python train.py --n_head=6 --head_dim=32 --norm_eps=1e-05 --bias="all" --init="normal" --beta1=0.95 --weight_decay=0.06 --lr_head=0.01 --grad_clip=0.5 --warmup_steps=200 --seq_len=256 --train_tokens=286700000
Each number is 128 + 32 x the weight over the matrix's rms, rounded and kept within 0 to 255. Layers, rows and columns count from 0.

# layer 3 MLP up, 768x192, rms 0.202, rows 194-210, columns 0-95
[[138  63 118 120 176 189 175 171 171 109 119 169 100 151  97 128  81 136  96 145 101  90 120 198 126 201 161  73 132 126 132 162 108  41 202 154 104 147  76  81 191 150 187 151  97 122 154 128 143 144 112 195 102 112 114 135 121 122 126 141 163 144 159  61 165 103 105 137 121 105 114 121  85 113 113 113  88 139 114 115 138 140 168 135 126 134 152 134 157 164 170 129 113  63 170  89]
 [168 113 123 144 163 143 143 135 133 127 179 198 136  91 125 208 187 124 120 129 158 159  96 175 123 105 110 120 145 170 177 144 179  76 191  91  76 159 124  96 129 159  89 133 141 142 153 103 153  68 112 138 161 138  45  88 137 130 146 151  84 137 135 112 190 132 172 142 116 135  50 163 155 153 156 145 108 152 104 192  25  95 132 128  75 139 181  93 158 160  97 141 121 150 130 132]
 [135 122  82 138 110  65 143  96 109  82 160  92 105 176 142 159 141 176 155 140 178 130 142 136 113 116 159 118  76 128 134 120 132 109 138 149 121 117 107 123  72 145 157  61 117 150 137 126 113 102 160 121 115 146 100 135 118 105 100 170 140 143 184 158 162 114 112 115 135 108  76 156  91 157 169 150  97 146 127  90 174 125  98 181 145 119  94 140 116 141 108 108 103 119 133  65]
 [107 116 115 148  89 133 154  74 178 117 108  83  88 142 104 141 102 109 169 188 128 114 124  91 160 126  98 136 160 153 159 129 119 119  89  98  99 199   1  94 108  99 125 140 151 120 137 104 193 121 190  81 141 167 165 114 137 123 177 112 149 147  81  95  67 155 124 123 105 117 155 140 137 111 136  42 164 137 173  63 194 172 159 165 128 127 124 160 143 175 133 134 141 105 120 107]
 [136 185 118 152  89 166  52 134  95 167  91 132  95 106  96 115  52 150  87  96 110 134 144  41  86 106 102 107 149  87 146 175 120 123 164 131  88  55 209 158 199 120 149 131 126 221 132 193 111 121 114 166  88 174 172 148 181  80 111 100 120 132 156 200 129 158  88 152 147 165 110  94 125 142 132 124 146 120  98 128 153 106 174 133 153 131 157 113 122 169 150 112 130  90  86 187]
 [157 131 101 143 161  96 186 145  94 121 101  83  92 158 155 135 101 136 156  52 173 139  85  69 117 135 162 110 153 216 111 142 112 148 145 116 109 141 120 208 110 169 133  66 104 182 164 111 162 116 128 184 135  92 124 158 157  87 108 122  96  98 145 101  73  68 189 152 126 139  91 177  90 143 158 117 104  91 148  85 145 138 137  82 123 178 135  98 138  95 133 130 123 147 155 100]
 [143 133 185  79 142  33 141 115  72 166 131 117 138 152 141  93 122  93 159 167 122 109 145 130 197 137 138  68 125 143  91 134 148 108  69 105 134 118  76 104 118 125 127 135 125 147 146  91 133  87 149 194 148 114 161 100 136 150 142 152 142  85 160 145 132 133 132  92 156  96 190 147 171 133 118 140 112 103 124 109 120 138 141  78 130 145 158 102  61 154 132 131 141 113  44 106]
 [151 143 133 130 110  82 168 118 136 163 109 131  91 130 104 102 153 131 140 153 121 167 135 122 136 152 178 146 104 122 147 142 135 121 162  95  98 112 144 151 140 163 161 155 104 112  88 129 115 148 132  93 121 116  86 135 117 142 177  98 150 139 171 115 102 144  98 144 121  88 115 136 150  57 119  78 100 139  94 132  99  98 136 138 173 143 126 152 149 127 102 157 200 136  73 106]
 [137 175 113 151  73 146 145 114  79 179  41 121 137 149 133 103 139 113 136 139 108  89 158 109 111 107 209 119 115 168  88 136  96 105  69 178 139 132 124  95 108 160 166 123 171 128  62 114 146  87 104 120 150  38 119 209  96 146 163 150 117 131 129 122  92 122 114  93 154 142  63 134 117 161 107  89 136 148 188  87 178 152  68  65 136 134 163 132 153  77 139  78 167 140 103 169]
 [ 87 119 144  81 165  88 152 137 148 137 118 114 122 142 141 124 112 150 113  99 145 128 120 101 115 117 125 178  77  69 118 122 105 116 129 115 147 126  96  99 161 176 122 120 185 132 152 191 127 134  74 104 140 168 132 104 190 138 117 153 168 116 143 134 120  92 134 102 103 132 124  96 102 179  98 113  90 137 129 139 112  88 112 100 117 122 106 141 137 128 190 108 174 151  81  69]
 [119 153  67 114 119 138 124 175 191 109 124 157 156 132  99 123 161 152 109 166 146  81 137 153 164 104 132 177 138 103 168  81 129 101 122 103 156 163 154 130 152 112 140 144 127 122 127 140 131 129 100 106 117 143  59 172 123 104 148 116 114  85 135 127 136 122  96 131 118 177 100 116 106  98 138 147 115 179 118 140  74 135  83 178 149 150 118 144 148 150 118 162 131 136 124 111]
 [140 166 143 112 102  92 118 136  96  84 101 108 133 118 155 131 124 110 134  98 135  82 149 142 133 151 155 138 106 163 194 135 164 145 152 119  57 146 127 160  84 144 118 118 126 160 131 139 161 105 104  97 114 131 173 128 152 117 187 163 129 109 127  90 186 111 110  92 142 155  97 115 121 127 167 112 130 115 115 101 187 126  77 100 142 152 106 152 118 142 135 172 143  96 126 214]
 [ 77 170 145 108 166  91 130 139 179 128 131  90 159 145 154 162 123 109 111 113 144  84  80 135 118  97 132 132 115 122 132 130 151  93 156  82 158 113  85 118 130 115 131 158  82 140 150 114 138 141  52 109 101 152 139 112 115 157  79 144 108 150 128 105  89 195 150 100 133  83 192 178 142 106 182  96 160  93  59 150 122 131 137 114 106 127  93  93  84 122 107 172 210  92 149 104]
 [115 123  88 109 202 109 123 116 113 105 117 114 146  91  46 176 118 127  99  94 111  95 178 203 143 109 122 123 121 190  90 134 146 108 114 137 109 136 122  97 123 124 146  53 145 144 177 131 165 152 164 103  52 129 115 124 156 194 168 150 157 107 192 136 128 143 110  73  44 115 171  77  84  89  49  84 123 156 108 139 146 120  48  94 148  65 140 187 118 118 123 130 115 117  97  90]
 [110 129 131 103 134  46  80 100 160 169  86  99 119 142 101 143 118 114 141 157 142 136  91  82 153 145 158 132 136 130 157 171  99 150 147 130 131 108 125  91  94 150 132 196 178 133 164  88 150 125 152 141 134 134 161 124 116 113 122 161 139 132 100 122  56 128 164 130 146 195 172  96  82 103 121 138 147 145 127 176 111 115 185 156 161 118 179  89 160 164  90 135 137 127 128 160]
 [ 67 154 158 125 121 147 147  97 156 121 127 129 129 115 153  97  60 128 109 112 139 113 122 191 145 181 184 139 135 111 131 135 154 100  99  98 171 155 149 162  86 143 142 193 107 142  87 208 132 111 106 202 133 121 125  59  78 136 121 112 163 154 150 112 131 117 117 142 127  82 111  87  71 126 132 133 134 156 158  72  90 103  90 117 135  84 133 139 113 127 148 114 149 150 110 150]
 [191 108  88 163 142 111 108  62 178 161  85 159 148  90 123  84  68 140 153  91 118 132  96 125 117 136 112 123  99 118 150 124 140 109 116 168  99 139  82 147  69 124 109 108 146 128 183 125 125 119 138 102 133 170  37 115 115 168 150 133 137 183 176 122 179 147 136  95 134 130 136  77 184 140 157 159 202 152 147 119 173 154 104 147 103 137  93 160 157 134 134  97 146 124 147  76]]
# layer 3 MLP down (transposed), 768x192, rms 0.192, rows 194-209, columns 0-95
[[146 124 179  99 150 203 144 120 104 129 138 110 116 128 132 143 108 139 111 159 116  99 116 149 146 181 158 180 104 106 200 131 128 120 115  83 137 110 156 111 140 158  98 124 119 134 136 179 150 146 151 149 119 158 110 228  77 134 162 145  82 107 134 141  98  49 103 126  91 116 137  95 100 138  96 167 138 142 104 117 113 140 163 132  93 133 141 114  79 118 157  98 166 122 140 159]
 [130 113 153 198 124 193 125 133 154 134 149  83 161 166 127 103 176 156 108 120 117 110  61 158  53  86 133 109 144 163 166 108 126  71 163 175 156 153 130 155  88 117  83 134 106 137  58 108 145 120  60 172 182 153 137 133 127 133 101 143 131 103 150 130 178 106  87 105  63 185 169  67 132  55 127 135 127  96 150  95 157 136 142 138 121  88 148  76 124 100 123 120 117 130 143  95]
 [ 36 149 145  85 124 125 149 177 134 160 139  98 127 130 107 145  98 200 160 128  72 151 134 161  97 155 144 136 139 118 119 110 120 154  93 196 124 107 149 145 100 182  97 179 125 139 132 162 143 139  92 148 151 152 149 151 165 160 177 144 128 113 106 105 107 108 116 136 159  91 125 175 163  72 134 135 156 107 179 139  42 155  97 143 101 136 117 173 113 130 134  36 146  95 106 160]
 [113  93 147 148 156 137 146 129 105 159  91 135 149  66 102 162 152 138 151  94 141 126  82  96  79 149 117 137 172 143  70 150  79 160 115 112 113 119 152 103 116 136 120  67 102 131 129 113 152 124 126 165 145 124  91 143  99 139 122 134 163 157 127 146 163 104 116 129 121 148 135  78 162 168 151 152  97 123  82 138 122 148 112 139  98 181 156 152 197 106  87 126 119 102  99  80]
 [117 129 147 131 115 160 198 146 140 158 128  94 192 109 104  73 201 133 139 181 161 112  78 138 135 110 107 164 126 131  76  87 117 104  83 149 134 124  69 115 110 181  79 149 102 123 147  79 167 150  96 111 165 147 129  90 117 149 176 175 124 125 119 133 152 123 143  94 138 104 151 111 168 126 141 160  99 150 104 158  85 102  83  84  60 145 134 160 107 166 130 194 126 140 160  87]
 [123 154 164 143 122  96 174 133  74 116 132  74 124 111 120 187  89 111 193 150  93 182 137 138 129 131  88 147 125 142 160 158  92  93 112 158 187 125  93  54 166 113 104 128 122 101 104  15 102 126  68  70  88  98 104  81 113 124  96 162 111 108 124  82 137 132 162  79 146 145 156 176 134 102 173  97 119 110 136 105 163 126 159  90  80 124  75 158 135 155 110  94 130  92 189 131]
 [159 111 175 132 159  87  94 149 139 107 147 120 126 180  92 137  84 149 135  87  83 192 127 170 178 145 163  94  97 113 108 140 108 109  91 104 128  97  84  97 154 141 126 114 139 111 146 186 173 155 103 157 123 120 143 116 116 202 164 126  63 160  94 124 163  91 107 117 131 118 122 111 137 153 131  78 162  88 189  96 101 154 127 130  86 178 167 103  96 125 133 163 120 140 169  97]
 [142 123 137 113 128 133  90 148 122 108  85 101  89 145 110 164 146 111 136 165 145 110  78 150 105 140  51 153 167 107 126 160 160 116 101 172 106 132 121  73  70  88 116 155 155 126 116  66 132  92 133 154 131  84 156  85  91 144 106 139 139 112 106 147  94 145  66  86 144 156 182 122 118 140  75 139 137  78  79 122 135 127 140  81 138 131 117 119 146 142 120  74  78  85 199 121]
 [106  57  99 100 113 100 106 173 107  91  78  79  96 138 163 130 116 151 104 100 120 125 104 125  79 103 108 163 153 169  97 193 152 159  94  81  87  29 110 118 143  84 116  59 116 149 175 166 136 116  88 171 103 183 161 172 174 147 200 154 105 173  95 134 135 123 137 136 200  46 119  64 212 183 162 142 103 174  97 182 147  90  95  78 146 159 103 116  70 185 105 134 139 133  85 159]
 [124 126  69 107 101 141 130 157 126  96 154 145 143 124 148 155 145 128 123 152  97 155 164 129 156 147 118 162 111 114 209 139  61 120 135 160 126 115 145 135 127 138 155 108 197 181 114 122  74 139 113 106 128  99 147 171 137 130 132 164  97 151 128 159 117 118 145 162 127 152 151 108 120  99 164  85 128 105 148 206  90 133 147  86 108 121 111 149 155 163 192 146  88 168 156 152]
 [115 112 111 117 103 114 153 160 144 176 148 169 136 104 118 142 129 154 149 151 132  96 177 136 105 120 100 117 166 119 147 110 114 171 147 169 123 172 132 115 119 114  67 151 134  77 115 133 104 139  97  99 144 130 198 138 122 139 126  81 184  91 114 177 115 129 142  90 186  87 140 123  89 137  75 142 171 115 139 126 137  99 106 115 144 131 122 125 101 115 106 138 134 154 128 134]
 [124 130 132 132  62 136 129 198 134 105 149 140 162 112 146 127  65 128 136 135 160 173 109 147  73 102 109  89 122 149  58 146 149 118 145  80 133 157 134 107 137 157 148 131  92 162  98 159 104 133  57  81 105 125  71  91  74 183 136 186 138 105 119 106 139 106 156 121 188 112  93 161 141 177 158 139  77  91 165  88 129 115 141 156  80 142 144 178  79  86  96 125 150 140 158 148]
 [147 127 128 133 112  89 148  77  76 129 135 128 107 109  60 106 104 159 141  98 127 144  64 108 118  65 130 137 127 102 102 121 160 147 169 149 103 137 130 102 103 163  84 119 120 130 147 123  74 142 147 199 204 141 109 148 181 130 179 159 155 126 185  98 137 165 114 111  99 124 138  91 120 164  76 112 125  94 121 199 150 135  54 123  75 171 167  73 147 136 124 129 165 133 122 155]
 [126 125 123 121 181  96 174  89 136  56 126 201 145 119 119 112 115 145 140 133 129  57 193 128 159  56 125 101 129 143 148 141 112  88 154  99 163  89 179 155 137 122 104  84 107 107 131  80 149 162 159 139 129 176  96 120 131 148 161 193 128 112  83 141 172  86 120 113 156 127 176  78 162 138 120 143  67 111 160 120 151 125 116 164 148  91 109  68 109 102 106  17  95  93 145 175]
 [129 178 126  80  91 206  97  60 115 139 138 145 144  83  60 164 156 170 137 126 143 129 105 102 131 134 110  94 103 163 115 103  55 133 100 123 145 157 155 151 146 172 169 109  92  93 149 107 133  70  91 122 135  70  95 114 120 187 135 195 210 155  85 114  90 150 131 175 102 104 152 124 120 107  60 127 108 153 172 202 111 106 113 175  90 187 156  96 185 107 124  91  71 103 132  67]
 [123 143 166 132 138 221 109 124 164 100  61  88 194 114 156 114 148 132  74 155 106 128  96 176 132 149 155 103 136  75  72 155 140 165 125  92 113 157  88 170 111 183  79 192  78 194 108 154 143  92 125 157 151 144  77 120 208 142 204 162 126  86 135 125 161 192 132 191 112 131  97 103  96 119 139  94  97  77 150 120 203 164 104  96 130 175 105 157 100  91 153 135 139 172 108 113]]